Part of a small language model's weights.
Size: 14 layers, width 256, MLP 1024 SwiGLU, vocabulary 32000, 22.9M parameters.
Each number is 500 + 50 x the weight over its row's rms, rounded and kept within 0 to 999. Layers, rows and columns count from 0. Numbers have three digits each. The size before them is the row's rms in percent of the matrix's.

# up: layer 2 MLP up, 1024x256, rms 0.243, rows 306-323, columns 0-255
# down: layer 2 MLP down (transposed), 1024x256, rms 0.217, rows 306-323, columns 0-255
# gate: layer 2 MLP gate, 1024x256, rms 0.235, rows 307-324, columns 0-255
up306 098:429543501420469551513489534422578441523503494647545459494652463510458520497405473467497499544430501547498510465493519490474481504540500543441474419484512519583505530476549530441445544479493482513477524459442506487454634508517445524496543495500515475540442550570481488496482608502441442489495537500503534520328522584493556515579463576520465523592447478487496488531545476491497530526368464548507427506516463558477666548479506427481492485450524522535568531438489461478516555435493443545544438511459619536502499466504458515552615497529469531480578513452581433664470515483478447367446511463453513587523531559544480559420575447501390481459489491515491558556525521513476454608529558510404527511556547456481516530396526519452397507509498509459447448450508535477512472552466509
down306 099:651451459433527490543500515458549391491517629508516561504500512393451570575524486599453505469483485419514485410459425430546576460513566435534513447542548506642508485500481514451400403522545520531495542531466531575514569505540484479418507483535511427563395498455533536568495451529539517518450420536463575530539525524379546532557441455471509502475536388531525522506508518539564417482489453462448513500575526546470462506540521500421523492534498520525522463488409528571500482517449498562569627415532482475510502566437443500533531489524571509484438444572484532503575470532473517495565445475434503501439492538517409513486483480638428630502567535560511456584427441518508471479494516427497455549436494428575539580526443530564480559478415500491520491470520523442452571506552477
gate307 101:478487521493520466469475577525525520490498499513519492525608529509421436479554404563550562564515540534530433452509536467503477448424486493573524569483503459537474471522424481524441454462520521472568536443567489419456540425477496528463509409431494491582477468444463478461557454462535543480469509502561423468584471524502390532453414443497453619531504419373540518498421546576457404500568496530530470451549564493549484460589535560580522477478451562484502483491514443531544550469506498534438416517493529577545486534463498545563429574464550578500559471552538359596596443401498566456527501534526595501454506522556562490506566430499474520483536463517449595543498615390514522540515454504435583592531444578545510553534543426455536585534486536438467367528488438510490552512492487
up307 103:393476558551405546488547442477443492513462485540471516516453465556476456581481517485485499490540438495470507498422548480472570544483419534460455480474410573576544516588507520451492524468378462491520446538497423416477519569438510450567532467501486479539491435502455480504487592446450491580433493505482453480469515473503537532535520462527563461460447498463632455488491573480541431444505504463549520468525481479564387455470438483541535559523532520471575415528552401531446465502523526594392515509413563479558415611416563475488476445521531497493499516468503434472582553461563463447497529437426524427472524491509669568522448515416570448562567513490434612477448481467512352550558478500483530527478529460503486467507532467461365366470580493506447437470472523521523537511529540
down307 101:504472509513649458552521531465464476404548508535557571551477487518388527445537439433522479535537481474489497588469492519467564425518611507552542552389649528534570528494523525432487593427518503555503529430598507508553506452480569523503449533559555472461503452403544434497556486470575589466583580505492544379505518551445438520494553479484398583504530435524509499525540520516503440469481471536516502527497457508509521503492582425483494533585525487496504574501488510430600554452478331429456458449485482578376511496566531539448543469560458461513437442575494529551501467490555449492503452430374504519553529473423454493407483474527482499514503462475557463432404419440421495515495506534450489546560530414591582504537487460524537470497548479498530471450520442523496464521455492
gate308 099:485521529460558496580474425480519535581492508457501529536440558587560577568473516529561466542576506497543458511529497596393471508541546526441387528553426491539501535541503531447501405517500507428568564500489592528437455530527582511480564464520531467472569522501500449367569515545499468462453536508530491412561546481581429395521578530469530454457534511547536508564524486443483504537447537485480471583521643434492462518516557439494559490536503459500458555518517512437579487510485507521530457466557596580514415452489554524542481456544476566456543488430517513448584564556528504522563485464524653588547485567530487514575428532509571625508592456559392492529516462405495467529401561502442517452551495502488515478494502498554485475405555563488568624509432518511501497426485568
up308 105:475557484453509556603433517525525410486512470525555544494489443506451465510468499536567438451455467607511430626543594488539570524530464438493574539540447466401483558538490466453421502514582491587534381440642498480464499419516523538503442510526602537462499533560592486538433386429487403473480517528481464465575537489519539520558471503504494545576463553444377474517481493438550519508505508539477588492472481507516584521500413508502424563518510464543449476525478602452438457581488516579540610454511409536485474502456467445507570460542515458512490509474420416534528518542569529489494428549512453601529508449515539492519453546541493454548477530438412457563509555503498544456448489486448542506556611495447542538492495509584464546543615464499420424381540494431497485540518506
down308 102:479541444513470618492492469497567467454471513551505428515505567503531454506480440503488576472480482493438519367466413508605397537484478433389534465440469450428472533478540556418493467487539437510539515494458437523508508525412553482547522538558500551495511523599479551466564487464504425503568385451397484524509549477528572521549510547523494569512532465464520465462674500521543583457499438442521443548542513550632523536434490490539513479477567527547514482444508527526575545487545535476420466482508498512369541570544581447467539488407468537463541517458611503530493421540438514499453525577517451501522404414478488453576578511501502427513509517601413581517501518504564460511514425402472544449477507466388464533460503582574489541551532533550421499532480538459546527413566494
gate309 094:573540520582501525530446439521526581431477469444505537502470556431559458464471593553413479602491590571548512468422512491507475475557448462476496508530525521524438511521533594541632516431542570489563442478519514542459505496446430505480434468445468483537502596500479546553444461462553465571474438514508479432516411514427504480434455536440451438493436599450545534513514550517397460485522491517460512500610470512509509431489501411496529353506467443512439505528539463519540463576484443466432468469398521532518478472602436551416570532425532562438572448522501471631502516530440642484504474587444543501477447493495421491487463436531456474377550471522582470524458478486476473604498449500494372526507585480452473465491488503424506467461457525435529559430508480526505481533405497
up309 091:447493539466437482542422554490422520503464441465568548515532578482479563505431489498486519488431403566462526497537501485516535408551614534521560412446519567438407473435435393512431540510528557478443442507489546468574482627473606477512563500458479535544495413465492469462493433529476500472489481503588414624444537428421526470530520429488493557526538457505535634434569483434573506524425592506513541463538414544490561517470484494447525549578507431569506548525489467531386416479506485475527558468546558505506494383493541472576496532474522521468474520546498523520454496476426398541511497503516457531538526462506620575560501504418479442529449546483419555520479541569461535554448554521445540522591465419502455575548393476511471464504481473545460503489462618429521463476571525
down309 098:528476516479491596499422503422546533468471432503361523540520587471488510584539454488454540433567579525498530511431439472532539519491408543537518509475481464502458441451492538493600562503521477426580534570506540466501450524606446556420457478524487437542441509535587477532519499452578499420526574538525459526471494556473515485415480506521451458457538542511489516564554537492519393513475506498457563555494473543492510460397481481423508533458554523495530521518465506466414501531497446557553455465582528440563483445558436494435505515471586443454506504534438579546515488487437546575435484493361566518474501473479469573564466502532459583509523463517512416557398431430529462461491503569479487623450439449585471545501606441603492535473501539570423442526330548487466514436385460
gate310 099:517454529470525514545446455436471449418591461545479468487495520464403503411499446408458470574518522589497507432469442473556450440499581475457467595495446464410552467497534562473467463566565520473376480480407595493433510447531462476589559564454494512535481500442518487416545566544523509451494519586504420498472568420556431546517517536593470499545386517464447598432542488429532518607555501451514542493549505516492516536554484554514404554534506504539479508494493516519496558531517449477521510500550551524470569406543467591414442477487442367526461500532363541572522502406458553532593467594434488425514533452504515515614485417577528525419567425536523523536521490521470433451440551494494533434524518539556520491468446560474470538559478444515523452435543484556566489520549492
up310 095:449490541448525507515532575599555593532483548527531475514561521405495481508552521397483509512506453602534464469532508492542518484529521488566490375437605474539412517459425472563519534464474406458576503555528581523483525541519528454461501483471510474508509496598487482457490483455532410581472521392433559574566473435470526483526428524517468494507512492368570562510494530502574518463521469524415537527485470497506530580508548385488536505652487513445435550568546474467434434542346512504547520436554425575386473524455552489532503539515373524443430542466523434481571518518454503493486485454467522556505462488600420499415549446430488477517538424531567540511540523449548400418532485448558459539528589553486523554441517486494500510453475424407551521517489516541522521592534516
down310 087:482325483457484495496543455520464461549513533540480465445534559475499505585523507462487511465487460516475447451497509473487620585472494465534397581533468539352588600490563485459479476606527608513483430441462512445503559474501500527521543517567546511420550500465533464474513460617523463385611518499498440338441511528532494531535495442493496433542435543543451558468557548481522477545520462521501451452462512523537401490454545551490497457415516510581505578511519455446519559422547573553528483531566559489489552383550424575463434518554504451493507494459398503487501443389471521424593416474530474497539504519488427518447482500458451602498521503519480509487475498519436424582528552523440506446485566536546451516490478468511451458607519506533462536457548523544538415413553532
gate311 090:505493508581407483528526480479553526482583549434566530451510583484507502538507509511550480586534449526399481473402537431527482494429525498453576534508468458449520449456504522549533526628534569532496470517459503436506535457508476383456430446519442516504482510395409466499447508454534553647475486431502480500464437521536493645557493583541613498527349545422488503525491510541468541534484466505577392514600513483516575558545440581536464486529507510576523531485414379539456503560493429507524483489569488531522480459564479512454510534460470465513507558512460514403575482477533542510541532562498496507482542458461454559477556556482434449503471614533446379538466477492521508497472620505496507601453575565538447441506487521580504504547494500532602507422523529379454527483441476
up311 103:380436526480564470449485470515484446504478543497418487588543521500523537534465472498448551477559511471478507516465494438544476435560521512492521513562541455466522495398471435526461463486514539479567441538458396445483557482474467578607474502500520458466552512519484487448596503475490485599439461538510461440590486568552478558411527592442522448509495546463503512448468473498338518553441457600558514485523561550461573418437457561546543545481547478457491481564530502369509487504488569413510519554548568453497516459457504474603408525501404590464449503536592604479426489478479418507503492548451469565559525493490417392448504398455533369554480418464487496499528431477558405446457503423515456437482445537513507410499485483609548518511479438498459510545461440502588452544495525
down311 095:569462412450538513390520494438535542508479534490527523375441487513463458490580528506548442540388554470557418556521508463462581577513509550553477520519439502515478484571499544591484480549440498445459574493417557523472409594406411481528551553498444515448453523513557627483465530487515511514557502465465505463464523540529518467582444398536397447395571511578496460511518495560554506456566531499445439448508500510463488535504508449466448401391435531501484522420542471525482525512454450564430565502505555388433505498416398433422519451489581485559494505476450470502567588529621528503533514515504495517500529426545595548518459551508507609411552530452558435533434559508486609568505550535527504557554488483480514578553517515517525475511514469511512484486496574471509542551622519
gate312 092:523549553552550513424521477490480411468517504514525504540596527518511584516527539536449548508405542485543485516462407480501528519515519488495437486434407507615510516492506584505530563479506549546474563497445468580546563490473511482488515460618469431533550400468568467501577551527507640495509498464414476530579413438493501510339574410507455471510425405626550534425494463506505474541455583494552558562511527546478576460576518544519506510490439446488436500467480538516480533503539496554587483572470527504498514464527584503560525492532524482543513384487545457487493536472509481532495459480499538446550498478563488562536428559596478580555506482399530531584438439493438418547587465504504455517546525659482453432430436459538510589514556468464478499520549598615486454467485550
up312 096:540479586492550605503401524481523422546505440498478466434504426559444481428433439484464541483492483571594430536491554550475529465412548463479548449517527530502539456543555375469481471650589600540461542404496460567436503490476434512545555585538519525536536485459451504506532451493559427499494527488541541484525416557509467537423445412520501468541467491457496551466492453463614518463554542472560559562529512552537520481523504537578534549512487459520454507522510415578436441440472480450516570467487459499499461507498447425441515474572464546498447581470446578502446527535491494495520462418530562526519486460593505504486463540524380438538505501478469438503496529590483515534454542437528484521445485462416386588598568558495565413371549434490481461589525394543506469457554587
down312 100:541505528572573404462582504530513413519463519524539538548361537485586533554618550579481442448480474436500554631608532516514452478600510462547516589552504562470431452508457453473531506475487481511591529482528490562428474505490530596519509492509547554544515564522536441527486534458478584560470509507405496481469521502446548482473542431565452544465384440460578488490565486489441604487459502419524502426455467473507532469513435435472480475474480444480478446468480653425581572576517553476562524475502533370376464485614446517516490410494488490557550539474514489413549503547498570547485449580514479514490559541517472474406548507574470472524418495497440527578543454428429458475576493472553494451446493452511557455495467437512472528504471523420507515589492516466507434537481472
gate313 086:518483565522414484523477442571404556490493555458368521600483458435486513489488583468528483520537488482535479510517459403400445442528517453475491511430537390549436579504569502532491465591584528480532526457488418508538468477445445532508494557473417440535484596511510564524452520496502521507504499462515512537497439485482520499523453562523524513556523524543408508449512474555449470496484504520501573485468493505520511440471622538492371448554501511568547471518615511493452538504562528485496553480380512483567428521442543569559447525508524507543540497433663501425492347494481488461478509463534515519520489501422539519539365560471493425439530462432580490423494589484547503440391416482539483456504410511545412577507542455519489399496461422568461583509615481477492507473484447
up313 087:484474539512478534481515543384468473615430538493457506426471525486535453568373576459434534546516619504532511509446551477484432497580513459497470401413568558443515526514496527424484520482487535505592463477477464483511503399505544524508411557550392481521481538493445530557471426509467446486411481451519458496517585559554553499497497513495452491552505575519485436548489432507496462505588520461464520511423517473484460522488416520467512626467515546584419455396521370460613518481552420578501442431418525573424507555576437566528480443476522545539453542524486428483512388481546453453494449528548502521445500495449452540506559544582485498542536486414453496515528532521526452495452515636440411488514560564457534446538445523514441602462478434433451577500540501466556558542478442
down313 105:559486539469591554498580535517494484522521522461490482454503441368488494548497473510406527580425497427457556480488437503545440458478507460482580443373510607447473508501526445486485547604555531568463563551474507542466546459417535517465492516485471557515454506520511511547410445519505573520488543579408557467535514501502437504461478535569553443471555483544504628454478504473427482440551554500502471409471585471450493576477473461434448475530468599512522516414619478485523481413577465543471570520489485485522415624483442401527504523472538504481508451491528483529510495491553507538609522527535448531533427502508580634494494519446494447460535389467518409440437425538548474531526447517499475443458422563464504569540450509561538411589528544454469628498458391452533435511519509
gate314 094:546528517493477435476601426515486517481486444643488457546457486481464469529438537442456508528536448524482569413555481499497547516511499606461432518542483466510473582482478565553504433421574490444552391472487554499454439456434555530527533427476399453518453523499557515543535501520506502503441591557543566499441551617529570517525490485450490513460521423451447545486547489541615379540484405516390532470455512545507493534538463550532486511432521482480514445496563557542510457517480460536557461515524460502448512498450404530488493531434522412536479369451534556494421460481505526587401498567636507445441520544511504499498460523599466439454541561461476423471549554564588557515526510458524606494522444458639412515469580504461452435505484541463457470523369531483479500567478481
up314 097:491501482513464514478448517481540508491605425450536579413501530483514414531531529546522457519525521546559457557519547465449541505502516478470452585536606566402442494370526520493518508552574521487438571531508531458450439491611527494517463490499493467497558460530526471504575472398558545486505453448443541514579520424454553503447501508558436497536460580454541465472502509509460469466575543479668540590522530508491470451395510490459434408483449461473503518612486501524565578484497494405450620522535458530557459551497415450514422457576482522528520542542538493440394537475484504472599510418513425465526498579470545531466507482460437493452510414545477454480532396506393523545498477430579402533434506509479485498428503472545377551584466441467526538440526427526430600454479451
down314 101:460485591530422410581510501520508520520557534535540435517507502531558487537425439448592515483519493475517402453499455574521508543458524456472552483554477517536480580580467464443488429440478523389487550401583524501531468545454416478519419402459493496499486523475532546491481526490439443467529482479434539561517494522527507493617555486522485533502551435531504469513543501485316496558502573545484466436517461431489499472566491463430526408400482499507559484522492530539530419472489556563465574571493524475429438465471452581468445551493505497556623514441512549576530452493450441603569477513484442526519516579387549519335552401568563465576454478424523575501435604530532422497539545534540534529478456508540481341443528514482513512490470470479476581471519511499487474501438493
gate315 099:489491468569531528492560489512428444523471437497510469510542454465505483478384509467486503525418481500398455556549519496489354487433417642482538554521580472477486364561458566544436474559490501440380469485561545587500517547576451611567605413543545572511459493525569449411448522560441446495603440516414482497523517471437501542453495420456539505409480474478521472552518525486537432528483504451518560469538474568563439513557518531455464515529536513507486513474494379481529423477539490475497537486469482608457516541579550494475489501483491587492504530474417527487510423520522520528439515580518506450596495584566398587509481480573441547463524459487528584521505506510515529539524501508607473445444465537456440453526549472454506490461455642580538518575584530496578535528464510
up315 086:520561449476533460545601492474471426517463492485556518503472530511506488554455462511487445588439597384536480536478513484530461434548436504437471520442560467485525553544432594465468521519457511488508496485622474566483507463595522483514487483498622489555477489588460476380508506573430506525576573451511462558569542645562584523489395384541500521485613519490474371453573562532466529456516510492498560575545451532579467466505488542511579525516549566567539527505470519443475480493460582570508505485472465492392551442505419600476467553596512476507495489489472651488512529480497545438497554540431514567497466510489499487590465472527535471561485432487584556435518493514488498547392497484556451444561486554556553448576493563545441487600466515510456502469461460455471418479530570
down315 090:537533559548450484365536491502547472481455469537544415440543459410486513429555497437431550457463468563502505503520525531419466455445432557484480511527568535511612491589478498526516543567514569537575529387407501434534460449502375593443469518539474434474526568498529517558490392541563448504542456533532471554444452539362455492571506570652505498521599496502543471461496423433561523473448458490590532471490474522470479486481545502398469500499557464515491496549535447451421369444435579481548487543532438551616466440495591530459569525451520525440544539433479475466478511555565531515480552413483511478601432534484460565512485511514548530539478543529451510568526583439509591549427464530459456447519487504478483575431440494445463510456528480540522531507553552448543517563489493
gate316 100:567486447530452516400515524525552426513452530527497530500577504463460511549495535499482580538484448536477435490602445529526475512455495438492536492431570432543537479481414509502495484538561410498596455511540474397467506509475505513510510584498441465531489466483494430478418481506492518584458543451393474543515531397484413531552519399428521549504578509449644531398559540514536459471473424573371546489550588530584475526513499498470469474508595510628571426491539412466441514448547520599519565533540521531444559504496492448460494552459455489535496518499555569513371543518477507522515508498451520396499497420462522591481518555551444504535527511448558554474497532517543613571475432505514492465627458510482329473483516487539607497466496531459517610511456505499492505528566474
up316 097:469523415568463447438532519484514547533539480376500549531510507483406468474471470536472439568554520555499480526511521471407463566523514521511505448525477512472511502559487523472459508535573471474597447541575495598496536510496508461580555435497505418522433559478512452519540470495495428508477497559446558583502463387503514598451527375598504557615552531501500478430542613475484511499507563516473540455475550492596546439523528463489464505568591527544562442481566423500470528478637523625491529523429520549502644443486524483534477514543422464545459515517455611522393537577494490523475538540469480494505516380556512445505521556516468477469487391488468520539530561522572566507564460481520515480524504400604417456448551486502545466455436483503525492433467662547532484576484475
down316 098:526526561496632403590524511548477646540536420579463483526401435529544520511540540516532584563495535478572532578411522460505518505516516554520513452498468517503441560533616518494529540526452462508527484536510490569577493490598466574512437471556596470568447459444461575466475492548483511495489542551502491327575591518459552593576438565535451477434507539528416496520528429502485525517512527491478534551490483481525537534509509436545545465465493476486451496468480491502508530541478432490462539599560415539540457517483505466560558450528528480447467520487465486352462427572555565543430556520587513528588558546548497442496502515513575538438482472468495480648497540535497505490470546472491507439595480444407471446533515468423452393542554480460443369523494557542471535535449491
gate317 103:491462608418476526493508578584487464545465408550463431510542425566601505487454508442474457545472447460413421498461561537432476502554487459494471508505511497486522510552462544519559479451491598607522489516485512452527548490447531553551514557461509474448500572492539524538573487524443521523492528543482478554468446532476519439462473463488565496436506616506609352560445541561446424475575446506390444420456472482480487479576526512510450493602485491501483418512490436600581436491534566505515465540549478564562483459448499435461506517514506457466485564540610529575516536435579494432482474372518581565459512503451481462542496522517461498546530452529507482595529537431596542558597480463526562444576549399488363541508567476558476557482523547438526516528481527436571476590562456
up317 109:509471484522487517564483494481595598454494533478575587501458550483359551464528569483517490439429508496397578590557502504518564497551464477582508582538423492513542514453483456563462450541520400437508502463524460528475465502526474477494497439422460593511535483538474545581552545448503389487458472393548447422559559363530522474541474584510459474534576476492511518451496508485466492493486474441580504516479475484420575524491464513505417557346537512469498594555545483482459621491550469533516524465508391531586408550476479551485496471480539524545490542438520481494473479468487433543565509557460407519487497505459537478470489595467549535362543509391475588437545405548469600413486478458455528558531490555459508497452554532450450500464546411436507536531492521501467486531545398
down317 104:437456408509547519505451451465506363485547531535503553450593521482511551519500514572506569431441495505541398501547441487472474562500400553550564436543537368532412609463529443521497542502441486413392608576500433484515583479421483532434524476555466470497470494420495554504517562418511476557454515398434476497588482510498505488522434464518403521525573423507424492487420436563470605515429471529479433504547535459553572429561530451410477522559503544539541534518427566462549507465533454523451578485529525455462547505453427466578429548519484484380478467495521542496511437447550522514455482621518506489546542511570419469480522435459491499557461571482450501504451490403465399502503494444421473515468428509480560527472506535523495427592471466477476500545529444529524507530400466
gate318 098:412491542510491606435414517511410535501567517469503478535508448559500557473441476547612423518532449443446449555481436436472410587505506473513450434553499493481463526530529477585502427448520584510572542478531491476438525411451502460523549515378497567594453466473416442491494501509392529402607528519580502441548485512562448451500528538584426400509453518542507522460493468619484535533453481453553508496439467636479466506455451550374410552452501514517559508508467384430580485492514450445509464581466485500447470486575526497473476480536496484426440441575431520535486513533532460412510435436478426484507447446463504529448561476519482577506473461509467563499506511524454498428458590548441558470455569474530440598543510506518483525364454508492497525495575485526512582528470550
up318 106:467470582471570474555494505575588545405575468394557592540480383519574480474497389504529512506487506461510509480486506533519493516497497526456507415495488567359461502526466549446496433509479449509516514506512449440508587473506471554584583523434481505518386483471404429503523522491545481473537525522497444554564549624416491474506521512520487441463456553499542473509467456482569601433489495504512558547384482582433535544478491538497466503496550522560569412560512441563521578432460415544477497573499523456543546455528501512506448519515461516463508554476469509577491458501458404521578457486563459464407500480574415507537504553491594504507542503421415478551572667451538551484495534446420490521460484512473404562527516479470503486604536447497413563483601604602506518523502510
down318 100:483529487498538498480539563489562517481548488571474403516542490523493547464562467429451469455576509501451548489526543511513628481457557440516503537468325570559504482507428494632488649390505539474551482487482552564527405432555530436520468563489514487459504570547541536476524389529590566471500482521544460504404499501474448554435528501452431509520469546459514602527504523511415527529503466458513413477588527489483516559569528559523471416487493541483544472515475533517444385497540438525405516492490539491574530501417470568475586421501595458641478544536473503429557498488521576543547503482462494541616476485489462484586487505601517509462444578540641534556435479503483540503540460525469533478492426462471477523469496650484495445448498520424505532457496455561516522492510457
gate319 107:477502466491582401524471476539523568386559545445493438438492460451536503468604510539551428443503520498528459543483546408446495464486582493507470499543530510581431483530573512570503415529518405439470448563525420434507449527472547519522472460535482497480532529494462501471522506535659479521508485472405542491558515568524527386541545408585436518531518410514562513495478476490565535439511479508407463486491524499645500525486511547441578449572498610516456446556510457512469521482468581541383483445554579519548602462484473513490470570515478516477503542512478442432495467522451439505477473538521476572441447511572437498543395420509456516428472539480530507515433477443568482598525591528413404464445427479506584544471631474562613497552567561525476507505465467475564472497515536
up319 110:462512531573482534523418523597417493368503528513477548543451550502449585502654566489562465503417509456529500584526492451483507451450487460562495492525520517546480423430433498559439462424466425477461531480527477500514447546454527495495438450451462534512495407515479520461435514445484450511506569488451463561490585499431446484515560428518504489566404401597497511494553555532536557501515541437449551481498461398518429491493520550462506423436552574596529508525519450545477462447517468540454504505510477499593502571502492410459560502529464514509410390442492482523480526476469423495495457493553496551403508474455423534501457504621529509468445505443594437445424574523491455392450500590424423528541444509468570592521555524545609409564522496449492607424518452522484548453551494
down319 104:506599534503475605489583507477496546514450488477432504524522556444441532533430566553530526537635450495444567375526523562550480548529456497527488514447501429459434538555573509469472543449466545495493516385452579576500487497518471493502466503429579489510465460462481456545459523500399548495523481571496451550458558470525435543519424552476595457527502548499452501500446518446448452466491412475499422509415470552405598497541486460467448422454543496440494494426509496532474475444528448511508440534513521458497442547442459518440610508432510425507399494428522537529401571582540616513507517369570441551512370538467599586559463531484515464546540524546517497560487451601541543550531483573472591540484510530478507474474465455500439588467490529551447476458542547447554603559553452
gate320 101:604540571432513517477465536575516437484420447443502471608475522515488479616526540511495505500500563412520447488498466499493475545572561599520504488559593541544535412553503607483589491480509593465469506526589398484517438458544535469536504479498524577547486490448515471406473553464584523428583508399488506612516436521458450488523500523548447539482519510469493411535526468562481525493444525478472410505603476551454504630480538561516471558533538473536453476510435454459573455514550400437511426561504488524472485565475512478554487471539501565554542505537476547543568496509468583591511617522496392541514521492488452506532560477532466536580518488467555452492504569534429451480552500448560487542412488465466567457489330465547494477451459606608507518466589486516536524439528416
up320 101:491502432510579435478468439521486434447517501473432447566514478421480499507520509595445432528474515463508469481491537442507514448496564368524484450455545464426453486475518575444518533547449567589544512568493430491600391523521508504548540485450574611560501549460533495459455557508538494458470437536514430528560465548478464439564542551554473526587483501541547490438506507520610580494477503405422445567516440596409412562498439556451536528480438425442479486476463514498542590501572510519484626452565530495495545517557498526492396500463517475571516490467579482494413529534486485467511612469408404517615447525503425460513565524513515528556544545494449616430462535430563478402451475493485504555425496582473518455478447534515430506484510520447556550463544563558510470555389489
down320 099:472530439514561502560574502566526455486494438523499523498441515627454547543544393472516505483510576565436482574523498539427472421521540559521468464548485536434517516424539455505489473506505542514501495486544476533493491464494506529631529570499543456533480470459496494448376529483380500516536523518540601390490466582494567452505614509565452477476537441440513437570445436431478490552536579560390372450529534519503547514528483581477553588475449471447547535454599455385477439506510525484589467459504465481430518477488507596511502553455439540470451518438535414500467544513498443522483549527460548536389503423424498500458535498416473502516411464432561515392625467534457479487455549554488480465440488448472547447507417573552546460524606552527527486531450518522433494564464576
gate321 103:511607524540429531498520481476535597468563517415542527563583513483545511417524414480516486502370523589463469493364531534490539419499519561544537548569521514504467417500559451404513442445577575550582462462480569462514538440520524468413558543438465437587490567493438591471557420581518503535425491402496477430508544518523482377443607434558445478471528519441543470499535547435538556457542501533424477479469529465483536538581459467590502500526461520441486555463527489512547503511516531480474578537468510466531510465531574457443482527420456547522513488488519504453499566484554500507622537579473469446477411415459494501594484502473491466491492492493489509443513506504504538448530575552508477642342570446500583507552550530557614446502503458469503525519558515528456549518457564
up321 108:359525555518511545589463487552477550370504527459546563562513527476497572482555447561541541371464475573425450429508463485513471442474496425454523555459482542587586445443502506440561548545480527451442494454393400497469533458539532537522585464461493488488412531497435465473534483545413494434478418471513422459467541487423495492487496481542558462517416453439505476470485461521403527525488557506522495430484532546486520529451511486570473455556501484459489517591466497519540468409465437473493560522508494543475530445521478529557426484496458603571455523455547505493528526549545516603551419388476480496620451494390521483468484508481591539462552449480499525451548500601428573502484479594498512548535484495480471633586438597455450605564432497574466492492512565421466541546494551
down321 105:573597487385550510508545478546593436526544516542507465583567483598551437500537417439467440513505445562486484495485592481545483471565509495417564572520474530475448419461547522510437493455440494434593481551597487485555589507533463595527431495463486440533552616427547589500469493471582503492504515519512429481452500584551499511463471456563439468478461480455446524493457548472418426408491436493486464549455526500499476480513490438428472518545534399442386480548396479507511443537464534450493538499449502498501501463445607471517552488527503405558439485517555488474529582347577517473477558567500398545518442475541588577510585524590458539544535475393522446472499519411521488421464469375526469481462514474483549409459547531533480501473551462534519535566476548535501497515541479
gate322 100:431506502503480530434509566532558522534499507505492535536563563508517430486629563423552528477482576513519488524482544526526492523518430518545467601473569507423390490482427497521491464554555367524545477483556501568666508470548581467572520482486585456503546564448646473529486522472514515566442566479511450494511440501477432458513504518543426530458543524570629509527536552596505577517528519527355468587522454488508556565517441561537421483501424499485649477519424501569491552466461564537615554596530488507583458480429582430498540440502460454432487495544491511490472523472496427508572404464598469499488499460470484502530502510528565509477508476498454534429395447409522468396523443518539506496412503478533443497449539522508494553463494461486469516504486525492540454591501552
up322 106:575401628486487502643422514526463512459462469520504507498513487497495449502473465599425537503529463475547564407533496543487533523520443516520582388552427453536535412518440427501584594483463533482482573558570447490431462562445470519471416526505466502478499449434429446363594506465572421483476477429420550541485501462498533452492513494480509482527464484491537497520508484530459535554545497467544485520531538583495465511594597430495514546521457549427400522553521497476429468535546532591517489531563521495399528449479493497460490551572556538496478471505544539480585398469527517418431537501342389562508445553539480476471478487593518470469465519557418513479531454496414496517593477452348546499466550523448485607589489512494510474575509415545552477541514497531512502508498484
down322 080:574560479578540535510437493490521585558478545517546423422430416451495492447425442533479447435530441480468537457432449498554471461494632505440485451501473486402566505583603495561477528536411432586483514571514512531491499494490554505559375622450502496525609450528421550526497466534494588471539431499458510542481477491447459489474404453516518520449520454534502498479364443460520468472523415472434453544498552529553469518473546528483470485500525436489462424584528468453472494500492574606392477412483546518387482508573513554444486500529550506549498538602552423513537576477545539497447571492477547433482531503454526574523508513495499498587466483555489533523473531544589541405442439519567527446517575485468586404496482559515401466492474612495547507496508468427403545516509535
gate323 097:507516471554540495577444500457491483582525501458476456470448484419546495533476506511666416515442430487537542572404564532464487549505582561452445587531538487503508449527470441519438514514468451451481502456534653444471412517539484503540513426519595471444400523571521495570438621494543528518441552491477470536546476470489470387596519560518486432377397528426520423480511606540516439490462490489458514548529567559490523479489513387461514541496492462537469425502602575447472483558484559478516483513534493501521467507479458530575510507529452571522401460584514529512467456505581531517465543468506500532463504514519461470548424459590436499422584571459463502454582462540516502528582509534569448598501464479601509493490482619585475428451472488504449593599508472489513496466468500
up323 103:512427548494511477475453512454433482582513473645511417525505602580495518494453478486491436489529553549558485457492529493487424435515498532538510600479572479395526516502468518496510466477452446489490583462503546470454501521484517527522545567498389463457418521447491574412515449494449605514457511553434440479488430467550483498375568482464483495451438440489404417515449457446374503481515500476489508471479516544570508519509454529548501441546579461509548434549477515544487435509483571538586501538454483454536541409545431511525469521521432422533454463529526497382645546524532496418471500493484539632527479528470475452610601515611442520402456501534501550485551476586472492549426411529498454583515521562452512511549607464517517551568504501537414447494484569422427477511443516
down323 077:545516504457542483481419465489518561433476544334516573416422425460567440449510523597487544603477466504445557492526437472511561534468525521451471447450440507444534466495482428482463530502529588555514426562546494516566419507510508503586479495482625512557484545570510573413496538491456499544496438534524509445478516585484550403503414554484502501495541496531530531449517611509480503453441530433429634555524457548415496572508581472542497551448471468625459510446534507509505481531474398553449482475528567445464439508497415580500560460486564598436500496514468562547465452555477494564504591461484525383427552489432515496449502419407505474539522577551518443556545552523506550429546566417475528490485481504565517460579537567508454407483476450539494530549483452520455572442537480
gate324 099:530477456489415475457609476502499511465538453427630560497424439479510422571549478468575483495529461470373443520501489454560485487460529491534473551553561525498502461561462506506531503539506530459501502535493560578522532456542454411504579515445502519507469495455494482459591497468511565576432508414521523539459515480494510467501464503491510449483498465475588475407600556473409538484496537518445495518580517436485537623345509533478533533492418543441489548512481586480549502503484624470536490440501438452578481523348568497422451365603417464526479475513555511479599438509454485507537446517515406526479521441467521493493488473613535486521444538513463544420435506557427489396475523529502521575495435592519437375504587507527535433530454495535537462576431519445488500485535436